Part of a small language model's weights: 2 heads of 64 (1 for keys and values), tied embeddings.
Each number is 128 + 24 x the weight over its row's rms, rounded and kept within 0 to 255. Layers, rows and columns count from 0. The size above them is the row's rms in percent of the matrix's.

# layer 2 MLP up, 320x128, rms 0.137, rows 214-318, columns 0-63
size [101 106  95 103  98  94  97 111 104  99  98  96  98 105  97 104  99 106  98 101  98  95 108  90 107 103  93  99 102  98 101 100 103 101 103  94  91  98 101 107  96 108 104  92 101  97  91 103 105 100  96 105 102  96 103 105  96 101  96 113 107  94 106 100 106  97  94 111 101 112  95  94  89 102 100 104  97 100  98 105  93 104 104  96  98  98 111 110  96  96 109  95  93 108 100 101  97  97  93 102  99  98  93 101  94]
[[124  96  74 124 121 139 156 113 157  98 106 147 148 149 162 123  92 105 149  93 149  82 160 119 144 130 139 101 106 163 112 131 105 149 134 103  88 130  82 120 121 141  96 154 150 108 149  97 131 121 149 129 155 103 132 160 122 151  78 126  96 153 123 106]
 [137 145 113 117 135 148 158 129 161 144 128 115 147 158 141 159 135 155  89 129 126 140 115 159 128 129 113 141 131 133 121 113 124 126 167 140 151 116 134 166 123 157 125 138 125  90 135 116 157 145 128 114 203 101 128 143 148 116 152 137 118 120 149 133]
 [148  97 166 130  89 127 107 131 129 132 175 154 141 111 132 131 171  77 116 103 126 128 179 135 128 143 141 138 129 109 117 118 142 133 128 127  71 161 163 161 141 119 108 119 114 156 112  65  72 129 120 159 116 122 109 126 101  96 132 151 173 130 151 127]
 [114 142 145 132 136 130 128 130 158 128 143 141 105 141 117 150 119 148  88 118  96  95 113 119 120 149  87 141 108 147 131 139  93 154 138 135 140 108 171 100  97 160 117 127 163 122 145 115 174 134 141 120 131 127  90 164 147 156 136 165 108  71  94 139]
 [105  87 142 129 123 145 129 135  71 144 135 115 158 158 145 123 128 171 128 108 140 122 115 100  94 155 102 139 121  78 118  98 128 109  98 129 105 154 141 157 123 100 131 130 106  98  47 127 185 116 114 118  99 127 148 129 121 105 122 112 142 168 130 122]
 [134 112  94 127 166 136 149  97 115  76 138 106 116 179 130 100 131 133 159 102 120 101 123 111  91 128 148 150 129 124 146 141 105 123 170 117 118 103 111 163  85  98 144 141 145 118 172 159 141 120 162  83 154 135 104 154 153 137 124 121 139 132 128  80]
 [155 129 174  90 138 114 161 109 135  86 118 111 134 154 117 104 147  91 113  90 109 118 149 147 138  84 119 171 108 143 137 105 125 108  95 155 164 104 103  82  93  86 139 171 140 138 136 133 112  81 117  84 167 101 124 141 148 107 103 154 111 125 111 152]
 [104 105 131 110 151 152 113 148 120 148  76 121 135 105 146 151 141 130 120 132 114 129 158 114 130 124 155 110  99 109 145  63 131 178 139 157 144 160 102 112  93 135 141  92 145 141 151 175 129 155 163 140 125 130 138 148 141 119 112 118  97 150 103 167]
 [143  77 137 113 102 158 148  97 131 124 107  98 144 136 102 101 133 141 139 113  94 158 175 142 156 147 136 113  95 136 107 109 106 155 129 120 153 127 114 160 111 174 129 128 114 136 111 165 113 103 144  75 139 139 128 137 157 133 139 137 104  77 181  92]
 [102 172 142 100 126 138 157  99 159 131 139 101 143 129 127 145  97 138 107 129  78 154 119 138 110 116  89 134 118 138 137  92 144 153 108 117 149 114  91 120  88 169 109 121 108 110 106  83 101 102 148 133 139 104 144 127 176 113 155 125 178 116 126 131]
 [103 134 110 151 111 143 129 116 105 103 157 106  94 163 114 123 167 132 114 134 153 142 164 142 112 159 133 152 133 116 165  99 123  86 166 139 144 176 143 137 155  91  92  80 149 113 132 130 143  95 151 126  76 152 118 112 114 105 147 116 129 138 124 102]
 [129 101 120 130 107 163 123  95 135 152 174  92 159 122 131 155 124 134 116 121  85 125 119 136 123 105 105  92 145 126  97 149 112 162 156 100 136 140 163  97 166 123 101 107 164 131 102 158 156 127 104 100 114  83 138 129  86 142 161 109 108  92 100 150]
 [111 149 116  97  79  86 110 133 100 119 121 141 163 119 118 173 145 150 108 180 127 123 119 156 158 120 117 164 174 121 172 138 129 122 122 166 103 137  95 116  89 121 145 144 124 132 128 113 106 120 108 126 141 139 113 100 113 105 129 112 177 106 133 115]
 [106 163 115  99 137 121 130 159 139  97 140 150  86 107 130 158 141  92 141 165  94 135  90 136 133 120 168 146 102 135 132 110 138 110 132 162 143 111 141  93 140 102 124 128 104 128 136 160 140 135 144 119 147 126 120 133 100 194 120 113 169 124 147 107]
 [161 147 164 148  94 133 124 126 136 124 104 111 133 123 122 141 109  97 123 129 102  79 135 134 125 128 116 101 146  69 171 121 139 119 114  94  83 125  98 111 132 104 150 118 128 157 127 143 129 136 115 171 146 156  98 138 144 125 111 118 137 125 126 158]
 [113 144  97 124 117 110 122 137 104 140 137 131  96 136  93 138 203 163 129 117 139  96  96 124 117 127 151 162 182 102 170 128 106 167 129 106 125 145 158 153  86 117 101 116 155 111 125 185 165 158 127 152 134 124 102 102  84 101 162 125 109 127 155 112]
 [170 104 142 125 147 127 121 124 138 124  98  85  93  73 131 149 126 119 145 123 112 157 121  72 122 124 124 157 108 145 122 151 103 114 118 132 144 125 129 103 139 118 115 112 141 138 123 128  99 145 120 114 115 156 108 188 149 148  93 112 132 130 132 115]
 [142 123  97 187 132 138 128 173 112 137 121 140 125 137 178 105  95 121 110 131 157 112 143 136 150 144  87 139  88 131 124 150 141 134 161 125 126 169 126 137 116 127 156 169  91 135 176 141 125  99 128 145 113 135 117 135 124 125 142 112 143 115 158 132]
 [127  91 112 102 128 179 162 149 170 153 138 111 111 144 171 183 133 132 159 166 140 123  93 158 151 103 120  90  97 147 127 139 157 135 102 137 110 150 146 106 135 133 104  98 115 179 139 100  93 142 118 122 131 159 148 119 148 134 120 125 153 113 126 100]
 [110 110 156 152 105 114 140 147 107 182 114 137 149 111 145 134 145 120 124 158 137 113 170 107 134 143 108 123 167 102 127 147 127 154 144  88 118 146 109 174 165 161 105 146 199 150 105 154  73 154 136 131 106 154 148 136 126 138 115 118  88 141 140 148]
 [139 113 133 100 145 104 110 152  98 187 149 124 125 122 123 137 151 112 139 165 101 130 191  94 126  99 104 152 135 127 122 155 129 116 130 106 125 124 154 162 170  93 126 125 116  77 123 115 166 147 100 116 135 133 148 139 143  88 145 124 132  99 142 158]
 [130 105 131 149 113 152 136 120 175 123 136 155 143 110 119 130  97 105 116 137 104 166 112 128 133  86 134 139 112 111 110 118 172 120 142 160 138 105 149 130 142  97 111 136 107 147  95 132 176  91 108 113 121 142 151 120 144  98 138 150 140 132 118 163]
 [159  98 204  99 111 115 118 145 135 167 154 133  99 141 114 133 105 123 156 172 135 157 133 105 115 100 120 104  93 128 139  99 143 115 121 137  89 107 117 152 177 144 141 137 126 107 129 128 120 140 133  88 133  96 135 149 147 113 115 137 108  86 129 120]
 [147 107 167  92 135 120 141  95  97 149 130 153 130 155 159 159 129 145 163 122 113 112 149 107 100  98 110  84  96  91 110 162 136 111 135 139 132 143 134 134 141 199 117 145 158 128  90 126  99 124 103 140 128 120 118  97 104 127 117 162 135 119 111 105]
 [109 149 180 144  91 156 100 155 117 162 124 178  71 184 153 124 160 142 108 141 112 126 134 138 126 112 133 154 131 103 156 144 137 158 115  85 127 142 128 149 143 148 125 155 113 107 139 106 153 109 137 154 125 147 135 118 134 138 110 132 152 160  79 155]
 [135 140 122  87 142 158 110 138 129 132  90 162 114 148 181 132 130 123 157 168 109 157 111  77 119 112 115 142 146 136 131 101 161  87 116 163 111 133 141 138 118 130 128  97 147 147 179 131 107 170 129 130  89 157  96 146 158 168 122 179 152 143 118 131]
 [171 138 138  83 107  94 119 142 157 115 163 141 120 132 106 141 143 143 127  95 117 179 162 144 104 200  99 122 148 139 173 134 155 100 157 138 132 143 134 153 141 153 140 123  78 125 130  99 115 123 160 132 170 113 139 159 108 144 126 123 106 119 115 116]
 [ 95 101 144  97  70 125 175 121 138 165 134 120 125 114  77 107 142 120 128 184 126 147 102 100 188 129 110  86 142 148 145 133 179 158 109  97 111 119 117 146  95  90 126 107 104 124 120 128 134 118 171  89 160 149 151 112 136 135 118 141 101 173 170 124]
 [138 109 164 105 125  80 135 125 144 109 114 156 116 104 120 105  98  56 136 146 162 133 112 135 162 116 113 156  60 103 100 121 104 137 143 147  98 108 150  97 131 120 105 128 149 134 143 131 146  94  73 151 149 134 143 144  88 123 178 129 188 149 137 144]
 [109  92 150 103 162 107 139 134 152  82  99 139 171 145 102 101 105 149 148 142  92 114 122  95  77 152 130 107 151 112 131 136 114  91 151 164 134 141 127  98 159 135 132 130 162 133 161 159  98 123 119 130 110 133 147 125 134 142 135 143 143 168  79 110]
 [176 146 101 103 148 127 118 126  76 137 125 130 162 136 162 138  99 108 110 134 152 123 183  89 120 116 133 164 133 108 135 159 108 138 152 120 129 109  93 113  74 147 128 145  69  96 136 174 138 123 162 105 123 129 131 124  82 120 155 132 134 142 124 150]
 [122  98  92  99 134 128  89 166 162  99 130  89 145 156 135 159 140 170 148 138 139 100 120  87 102 143 134 126 150 160 142 142 139 124 161 100 142 148 107 106 112 115 128 112 141 142 129 140 140 116 172 113 152 135 103 154 126 121 130 108 115 111 115  88]
 [110 157  93 120 120 152 166 127 137 163 114 112 117 106 142 156  85 120  98 144 113 129 139 136 109 139 106 153  94 145 134 128 121 111 169 130 126 104 164 118 108 146 110 119 130 124 148 155 147 133 104 118 122 100 123  96 118 174 111 114 122  90  86 131]
 [130 136 141 126 161 136 115 126 153 163  95 133 183 151 161 115  95 129 105 121 211 111 102 105  80 130 140 126 110 152 114 126 120 150 157 130 135  90 167 130 116 112 110 123 113 155 113  97 108  77 194 111 118 137 119 119 158 136 120  93 128 122  98 147]
 [151  58 107 141 162 125 112 101 199  82 112 141 159 144  99  86 122  96 116 128 146  94 117  98 123 125  99 135 154 137 181 131 133 125 130 134 148 130 140 122  84 117  93  99 125 106 128 107 132 101 121 140 133 126 154 145 139 123 128 122 146 131 143 146]
 [131 151 127 123 137 168 105 134  99 133 129 154 149 175 125 193 172 139 119  93 122 104  86  96  79 131  98 154 141  72 169 155 166 166 124 137 102 132 141 174 124 100 156 146 110 130 135 136  96 126 111 104 105 132 114 108 155 131 106 105 144 124 154 135]
 [125  88  98 139 184 127 115 109 135 136 114 157 113 124 116 130 118 114 120  93 117  98 118 103 190 124 144  99 153 119  64 103 130 101 132  87 142 126 122 155 149 157 163 126 111 127 150 125 144 135 171 125 170 122  91 157 134  82 132 114 134 156 143 104]
 [107 119 113 106 114 129 150 120 111 130 134 128  97 103 144 124 151 178 110 169 167 118 126 144 156 162  99 125 137  86  90 121 153 117  97 153  79 177 117 152 159 101 138 137 143 125 152 104 150 134 138 131 135  77 104  95 153 125 109 157 136  98 156 186]
 [138 170  94  91 111 119  84 166 126 119 121  95 107 113  97 120 126 138 127 146 159  99  89 113 164  96  98 135  90 137 139 149 148 109 118 142 131  75 141  93 107 122 146 138 131 141 112  88 103 171 128 110 135  83 134 101 108  88 113 119 101 122  89  59]
 [152 146 141 156 149 123 100 128 127 104 105 116 140 144 120 102 158 121 130 122 144 138  79 108  96 147 122 138 124 192  96 116 109 145 141 200 125 159 119 142  79 109 124 122 151 131 135 143 165 122 107 136 125 119 132 109 133 125 145 128 106 108 120 117]
 [135 110 134 150 142 120 141 100 127 129 141 134  88 124 102 145 128 107 178  92 128 139 165  93 151 152 122 110 108 139  59 138 103 113 121 128 144 102 166  85  75 139 143 121 136 132 118 174 168 170 141 154  94 127 128 135  89 138 154 140 124  96 149 157]
 [137 134  87 150 128 165 146 117 156 125 156 146 166 153 159 149 153 137 133 130 138 114 146 128 120 134 109 157 122 129 115 102 107 179 129 123 121 155 172 135 107 151  82 153 144 119 116 128  80 118 179 133 112 165 149 124 122 122 135 157 138 147 168 117]
 [ 81 128 107 135 114 142 134 115 132 146 110 104 130 152  84 139 126 172  98 135 146 137 105 162 142  92 113 114 116 120  82 160 136 125 128  91 177 136 137 112 142 119 125 114 173 137 123 111  95 131 167 160 148 124 111 122 104 159 127 110 135 111 133 106]
 [127 120  83 148 122 119 167  95 115 156  73 136 124 101 111 135 159 110 106 118 108  98 134 187 158 168 124  97 145 100 143 153 105 167 128 132 107 126 129 154 109 124 191 154 115 144  97 144 118 153  90 141 121 124 125 124 100 160 111 108 103 106 153 134]
 [126 105 148 121 116 141 110 141 152 106 107 100 147 175 118 147 137 130 156 134 141 160 158 142 116  82 132 137 152  84 128 155 147 157  96 129 109  96  97 132 115 114 124 119 141 148 105 124 124 132 148 124 112 111 152 120 120 131 124 114 104 111 115 126]
 [142 116 127 136 107 139 126 144 124 150 117 128  98 130 180  89 155 102  97 166 108 100 160  75 141 125 107 148 156 119 120 144 113 107 156 133 131 143 152 155 136 126  96 116 112 165 113 131 131 100 146 152 128 139  74 145 102 129 145 133 160 158 103 128]
 [131 123 139 112 131 102 102 107 138 130 145 120 116 127 105 137 171 136 104 189 115 138 134 128 149 145 142 136 140 125 129 143 145  84 129 107 143 128 148 114 120 144 179 124 123 103 140 130 139 150 181 133 129 121 109 133 141 108 155  95 139 147 134 116]
 [146 112 182 120 107 113 131 105 104 133 114 127 136 116 113  62 121 132 121 113 125 150 188 106 133 177 141 146 135 123 132 112 119 129 128 144 100 120 146 117 125 147  82 155 155 150 137 135 136 114 153 108 136  90 187 141  82 112  99 137 140 131  92  93]
 [162 111 129 133 120 140 129 134 147  98  75 152 104 112 126 114 132 119 126 110 127 101 169 110 161  82 126 113 130 130  66 129 124 140 146  91 137 124 152 129 155 107 102 100  89 119 104 126 130 114 141 128 107 154 122 164 103 137 116 110 148 154 107 131]
 [124 117  91 132 183 137 114 122 123 109 146  84 131 110 130 115  92 127 125 109 100  79 152  59 157 181 142 118 117  91 117 131 121 149 144 146 135 133 135 147 132 131 137 147 135 128  88 179 158 151 172 129  80 100  70 143 136 126 130 121 142 114 147 139]
 [102  91 138 123 159 123 114 156 151 125 150 114 119 139 133 158 135 107 132 166 112  98 151  92 127 149 186 110 149 102 127  91 142 118 125 156 142 137 125  95  33 140 111 126 124 147 128 102  83 113 118 145 160 131 132  76 111 118 100 113 130 125  90 132]
 [105 154 132  90 129 137 109 110 126 128 159 154 105 105  85 131 123 125 176 123 156 177 136 143 106 155 172  93 102 139 154 137  86 138 131  98  84 148 113 120 122 150 135 172 120 131  91 129 121 140 157 120 121 122 150 143 116 175 137 123 140 147 127 101]
 [108 131 126 106 130 141 136 150 145 128 143 135 101  81 135 114 145 142 100 135  77 136  89 163 135 122 118 118 157  73 121 142 136 135 128 169  78 100 169 110 138 131 146 153 181 126 114 127 127 148 151 168 109 157  90 123  92 135 107 152 133 131  94 139]
 [167 125 114 112 135 155 133 112 116 145 125 135 137 158 163 124 140 125 106 148 161  81 137 110  90 170 128 115 123  93 115 117 149 105 141 125 137 130 133 139 189  89 132 162 149  78 100 107 118 135 117 138 100 133 143 155 109 112 128 135 132 103 119 111]
 [135 104 160 158 129 123 121  92 147 132 125 198 138 139  89 115  90 122 119 101 130 110 125 158 119 101 194 137  91 115 117 154 152 133 142 121 121  79 138 113 139 133 146 118  88  91 134 114  95 158 105 113 125  98 124  97 152 131 115 154 128  95 118 146]
 [ 74 128 141 135 100 118 135  90 122 110 136 115 109  73 132 122 150 150 153 107 104 133 131 161 147 140 153  88 147 135 131 170 144 154 143 116  94 131 114 112  92 108 101 145 100 144 127 128  88 131 116 151 131 148 166 133 124 172 116 127  99 125  97 160]
 [131 110  95 161 167 116  90 103 151 130 127 121 146 127 157 122 162 139 119 133  90 116 128 157 122 122 108  96 108 105 108 134 109 131 143  71 153 163 123  90 135 118  94 148 100 155 148 132 128  89 121 135 126 128 103 121 102 139 135  98 131 111 149 138]
 [150 180 108 116 145 145 129 153 155  87 100 161 160 111 103 104 121 148 158 120 145 146 115  64 146 131 142  92 129 107  91 120 105 117 130 129 119 164 155  94 147 122 151 134 133 158 134 126 177 130 171 128  89 155 163  98  96 121  96 154 127 119  79 125]
 [167 105 162 168  77 132 118 115 128 135 142 156 104 102 117 129 160 107 102 145 133 106 123  92 123 129 142 134 126 116 133 114 138 133 120 123 101  77 120  95 146 122 145 145 168 103 115 122 111 134 122 137 118 107 122 105  99 168 175 137 163 118 116 143]
 [123 138 110  98 115 120 139  92 135 126 117 158 134 157  78 117 106 128 144 130 114 151 101 154 128 138 170 127  89 159 160 133 125 144 128 140 138  61 102 115 140 142  97  70 163 140 114 126 132 125 110 133 126 133 159 126 137  87 131 128 176  76 124 116]
 [137 150 121 104 122 131 125 160 129 118 135 134 143 108 140 134  87 158  83 148 117 139 148 176 110 122  86 152 130 107 190 150 138 134 107 121 178 160 127 132 155 154 134 124 131 100 115 176 151 127  98 130 139 166 124 130 119  90 157 115 126 144  78 191]
 [118 101 139 102 149 180 167 123 153 134  90 122 135 105 117 189  96 141 121 142  97 137 125 133 123  76 102 144  95 119 104 121 149  71 106 106 114  99 158 123 153 134 129 131 139 123 121 137 151 129  91 113 129 124 107 108 119 132 127 116 139 181 111 163]
 [107 168 126 116 120 141 125 148  74 157 174 124 131 139 138 115 133 116 133 101 108 129 167 131 149 201 153 123 143 126 140 131 116 144 140 151 105 155 116 194 147 111 127 114  95 123 128 120 115 100 171 124 126 172 108 141 136 139 155 108 124 101 141 127]
 [132 153  99 116 135 124 116 129 102  98 156 123 120 145 156 126 131 129 125 125 117 134 101 130 117 152 146 159 161 134 152 151 121 169 153 126  96 162  93 117 167 127  79 131 142 139  94 131 183 109 140 135 113 139 149 147  80 116 106 136 140  73 149 110]
 [100 102 114 115 100 152 140 137 135 104 109 147 147 132 114 156 151  81 107 117 143 117 145 133 143 136 142 110 151 162  98 161 109 139 173 117 165 119 141 149 110 116 131 112 110 159 150 174 185 130 119  97 108 116 126 129  96 146 126 157 144 122 129 140]
 [112 143 132 132 162 123 140 146  74 109  73 123 133 143 163  92 117 135 162  88 134 148 107 152 101 164 127 150 161 103 128 146 115  98 107 160 153 152 108 119 148 135 111 103 116 170 112 147 133 111 119 161 116 146 118 118  77 109 123 101 139 164 153 146]
 [128 145  94 161 149 115 143 119 103 128 117 127 143 154 119 152 151 130 172 135 175 174 110 132 109 118 119 133 140 112 129 110 137 183 129 123 134 157  91 113 105  93 142 141 135 158 146 143 164 106 135 102 136 176 129  67 141  87 123 128 112  97 135  98]
 [160 148 129 149 105 131 115 133 141  89 116 158 122 124 140  91 127 129 173 115 120 103 168 153 165 136 147 141 131 154 148 139 130 161 159 142 124 101 175 128 108 151 138 109  96  90 115  79 140 158 117 160  92  79 146 102 137 137 144  89 116 131 129 128]
 [101 131 112 106 116 131 161 143 139 119 111 139 130 106 126 128  89 122 132 142 112 143 101 109 128  99 138 122 147  81 143  69 118 134 103 152 133 119 129 153 114 107 103 145 109 168 147 118 128 103  88  64 150 104 113 130  55 133 121 120 104 121 113 135]
 [120 147 151 146  85 140 130 119 116  76 166 156 126 185 129 190 129 147 121 128 144 180 136 100  95  85 115 140 145 125 131 137 166 130 144 163 169 126 117 101 132  99  95 125 131 100 111 177 137  98  86 127 123 100 123 141 107 142 164 148 151  96 136 141]
 [133 124 177 135 143 102 171  98 138 137 129 101 137 121 119  90 105  71 113 131 121 145 142 138 156 126 133  86 122 146 118 114 123 129  92 103 136 153  98  83 143 136 135 110 125 125  87  90 127 131 122 153 128 135 143 151 101 153 168  93 138 132 163 147]
 [117 171 111 116 135 123 166 155 138 148 113 139 127 162 128  96 139 135 148 124 117 193 126 146  85 120 150 121 108 100 122 134 138 156  89  86 116 119 160  95 155 146 110 127 107 178 164 138  95 142 188  71  96 108 111 136 126 135 136  75 113 101 139 115]
 [123 106 135 115  91 160 144  96 142 132 135 103 104 119 158 119 134 162 139 190 114 149 122 110  72 137 140 121 124 147 134 130 149 158 124 104 125 138 147 169 106 110 156 161 131 160 119 120 147 101  91 117 145 163 113 106 159 143 133 104 151 108 127 122]
 [161 115 100 132 122 142 127 131 171 106 125 116 131 151 135 111 197  79 165 163 146  89 168  90 137 135  97 126 112 163 161 126 133 155  98 138 138 109 148 156 119 136 119 133 102 147 123 134 154 124 146 152 125 172 141 122 134 135 110 156 121 103 116 119]
 [148 137  88 143 120 143  99 117 111 115  89 115 174 147  97  99  86 123 113 100 184 128 132 123 141 154 142 118 144  82 100 164 127 136 107 107 150 121 112 126 144 129 110 149 125 165 137 123 135 107 155 124 110  97 134 141 141 170 137 124 163 184 146 149]
 [130 118 131  92 159 135  65 125 149 143 110 158 160  99 164 105 144 108 172 112 130  87 105 118  99  75 140 106 112 169 120 111 139 117 109 141 133 159 156 121 145 128  95 138  81 148 105 140 114 178 120 120 111 122 135  68  71 115 121 134 128  85 127 107]
 [111 114 145 184  89 134  85 135 175 122 143 127 109 129 153 142 124  73 147  77 124 131 146 143 125 148 100 117 121 150 108 124 149  98  96 175 154 119 146 145  88 136 149 149 140  84 115 100 105 144 131 102 120 126 128 113 146 166 131 117  82 113 154  86]
 [124 180  58 121 167 126 136 142  99  58 121  81 133 127 156 143  78 141 121 161 144 146 135 106 153 141 147 135 138 120 123  97 132 155 168 130 129 141 161 104 133 101  94 129 142 116 108 142 126 145  98  95 118 103 134 126 138 131  99 121 118 105 135 107]
 [ 92  83 132 132 132 119  93 105  95 125 112 144 121 135 169 123 123 160 112 103 117 149 180 146 178 133 153 102 104 141  88 120 119 124 123 128 160 130 156 196 115 122 112 130 170 160  66 126 103 128 143 123 114 159 135 120  82 118 108 144 124 142 135 124]
 [154 129 125 121 102 140 128 110  95 143 129 133 171 102 121 125 131 132 169  92 119 152 145 143 120 139 112 138 140  97 155 120 130 126 155  95 123 123  99  85 115 111 168  67  94 190 141  98 107 119 130  82 107 132 113 144 160 104 169 114 175 125 120 147]
 [ 94 124 117 116 127 133 111 110 145 184 145 135 151 129 142 157 136 121 108 127 125 168 174 138 168 117 132 116 133 139  94 124 157 105 141 145  99  74 126 150 118 182 174 101 139 165 113 148  70  96 160 137 138 119  96 149 144 120 130  86 132 116 129 102]
 [113 109 148 125 186 139 136 146 128 120 140 122 137  90 120  99 168  78 168 115 156  99 131 111 121 151 151 108 100 138 104 147 144 151 164 122 101 126 144 104 119 143 143 179  94 161 133  93  56 109 136 121 156 116  73 155  89 144 137 114 126  99 116 125]
 [155 139 129 129 123 165 111  95 106  87 123 151 137 122 121 169  87 136 123 134 122 106 124 155 136 132 107 124 117 142  98 161 178 161 129 126 141 111 128 116 145 101 160 124 157 155 149 111 110  91 168 121 108 123 135 147 172 168  98 113 158 145 108 127]
 [125 118 129 145 140 149 119 180 141 123 123  98 139 132 150 113 134 117 120 133 123 137 107 124 126 130  92 111  80 126 118 118 135 157 121 112 124 108 107 102 145 156 147  95 154 168 103  86 117  95  86 161 147 147 138 153 154 118 119 140 147 138 102 132]
 [163 146  90 138 126 137 131 136 151 109 131 171 155  94 162 149 119 146 156 115 175 153  56 112 112 118 162  92 134 153 168  94 129 138  96 131 129 120 152 146 135 129 125 143  97 146 132 105 130 167 116 132 156 138 159 114 141 123 116 140 145 101 157 124]
 [148 148  71  91 149  86  84 147 104 162 112 164 107 112 122 165 114 145 120 130 131  96 162 103 128 106 121 114 124 127 149 155 145 143 150 112 155 135 137 137  92 114 194 107 117 121 127 144  89 142 159 109 141 131 164 136 124 127 161  85  97 144 135 101]
 [ 80 153 119  84  92  98 158 172 143 151 105 131 147 147 132 127 123 123 143 145  79 110 146 120 144 103 134 119 114 105 144 138 127 169 137 141 147 143 149 175 152 159 129 104 108 116 142  93 137 118  93 143 182 140 103 154 145 162 148 148 138 172 116 178]
 [130 136 129 134 129 114 132 108 159 120 131 149 185 111  94 139 144 123 140 132 183 106 116 105 126  88 140 124 162 131  94 124 125 104  98 118 120 149  90 107 136 138 107 102 123  86 128 129 135  97 165  92 119 128 164  66 127 117 110 143 126 174 101 176]
 [150 150  99 101 103 106 116 143 129 127 158 109  79 158  98  84 149 164  88 109 157 134 164 132 120 131 103 109 147 158 116 113 155 161 175 119 166 108  98 133 118 122 143 148 164 143 105 114 112 107 117 117 129 121 133 116 144 105 121 117 147 119 129 158]
 [155  96 147  83 116 156 108 141 115 157 148 126 153 130 117 111 121 137 110 114 120  98 126  71 132 168 117 127 106 155  99 149 151 135 104 102 179 129 143 147 140 141 114 122 131 137 116  93 122 127 155 118  82 110 182 136 149  95 132 141 141 165 148 132]
 [121 119 110 121 133 131 162 147 127 135 136 123 170 141 134 148 135 100 162  93 150 159 104 129 128 151 171 131 144 163 146 111 132 119 101 151 104 137  88  81 126 142 128 118 105 154 120 155 124 111  80 115 111 146 183 130 102 124 147 111 131  98 112 136]
 [116 103 147 136 103 166 118 101 126 155 135 141 155 135 132 162 143 129 122 116 146 103 135  98 142 126 146 148 113 107 158 103 123 158 141 144 128 151 134 118 130 158 131 110 115 111  73 127 101 116 156 146  87 145 167 137 158 129 108  93 142 129 165  93]
 [133 104  95 118 118 132  83  63 169 139 125 143 156 126 151 131  97 118 185 130 101 127 130 190 173 111  72 108 113 120 154 148 160 110  94 108 133 128 119 109 164 145 135 132 142 117 148 121 127 105 125  92 143 118 175 102 146 147  94  93 117 154 170 159]
 [120 127 125 147 132 123 135 145 123 144 139 137 128 107 157 139  87 128 117 134 135 110 135 151 109 135 128 138 108 180  76 135 154  92 120  94 112 101 134 125 116 139 108 132 125 144 106  82 148 142 106 100 117 124 185  93 156 152 126 147 129 127  88 159]
 [130 170 108 136 157 123 104 149 111 142 119 148  97 147 100 103 114  70 118 172 156  89 110 146 157  94 113  95 134 152 153 122 160  96 122 130 178 112 137 107 151 118 145 155 100 106 160 141 123 124 166 150 113 159 142 111 102 100 116 130 107 112 152 122]
 [131 152  89 117 145 106 154 128  86 140  95 112 120 149 106 109 144 105 140 129 169 142 143 138  92 128  81 135 103 113 134 116 103 139 102 114 142 148  88 160 137 108  94 141 168 151 138 141 110 171 133 124 110  99 127 138 133 130 120  96 113 137 147  91]
 [161 141 163 123 186 129 179 132 146 108 158  74 114 113 138 126  98 100 131 111 178 124 143 144 121 150 132 135 151 118 154 120  87  92 136 106 156 118  95 106 121 145  84 157 143 185 141 127 114 126 123 103 112 132  96 120  84 149 135 141  84 120 145 111]
 [125  78 111 131 130 136  65 125 105  98  80 103 133 124 139 160 124 138 119 155 108 116 153 154  88 106 123 142  90  90 146 148 103 141 120 118 119 132 131 112 146 151 111 115  95 148 108 146 138 109 112 126 124 109 132 137 117 142  76  96 133 135 129 143]
 [140 148  88 146 140  83 129 163 103 102 146 181  99 177 182  95 103 159  92 118 112 137 109 121 124 140 142 126 133 137 151  92  92 106 131 155 145 131 118  97 124  93 134 147 118 115 123 168 143 134 137 139 157 131 130 113 124 115 117 107  95  95 115 140]
 [123 132 148 151 123 134 150 106  95 124 127 132 124  66 125 168  56  91 151 141 127 157 116  97 149 129 169 133 152  98 134 142 148 125 119  86 179 162 166 127 163 111 124 158 101 128 106  68 110 120 133 154 140 156 145 121 123 120 138 118 155 109 135 102]
 [122 116 127 101 134 117 135 124 110 170 158 119 168 136 117 148 164 137 118 116 148  94 124 119 141 108 151 174  58 143 128 123 112 155 117 128 104 121 122 131  89 128  95  99 136 106 143  99 132 117 146 103 133 117  70 138 164 112 107 133 102 157 144 114]
 [120 192 134 110 152 131 150 150 154 117 155 139 162 152 105 156 137 139  95 130 131 153 147 146 114 162  99 139 140 188  98  98 158  89 122 142 175 146  99 111 100 133 126 132 116 129 172  93 128  77 132 115 162 132 125 117 143 129 142 114 137 126 150 125]
 [139 138 130 130 142 124 136 113 137 167  97 137 138 122 138 132 117 163 159 100 125 128 175 105 127 123 155 100  97 102 175 134 136 129 125 129 108 126 127 144 132 111 115 114 150 129 138 120 134 146 168 115 158 140 160 141 167 138 115 126 177  69 131 136]
 [125 139 168 134 120  84 108 163 134  92 136  89 161  78 122  99  93 132 133 149  93 154 154  91 134 131 163 118 153 155 118 141 134 134 115  59 134 124 140 158 168 133 138 147 116 145 110 133 106 143 115 102  95 169 108 119 101 140  92  95 151 169  81 117]
 [121 139 103  95 149 121 131 133  94  97 158 171  93  98 113  87 133 146 137 146  96 178 116 137 141 110 122 130 148 168 129 145 144  93 122  93 100 133 152 110 165 103 138 120 121 110 126 122 130  99 133 115 102 121 134 104 117  99 166 133 125 133 159 124]]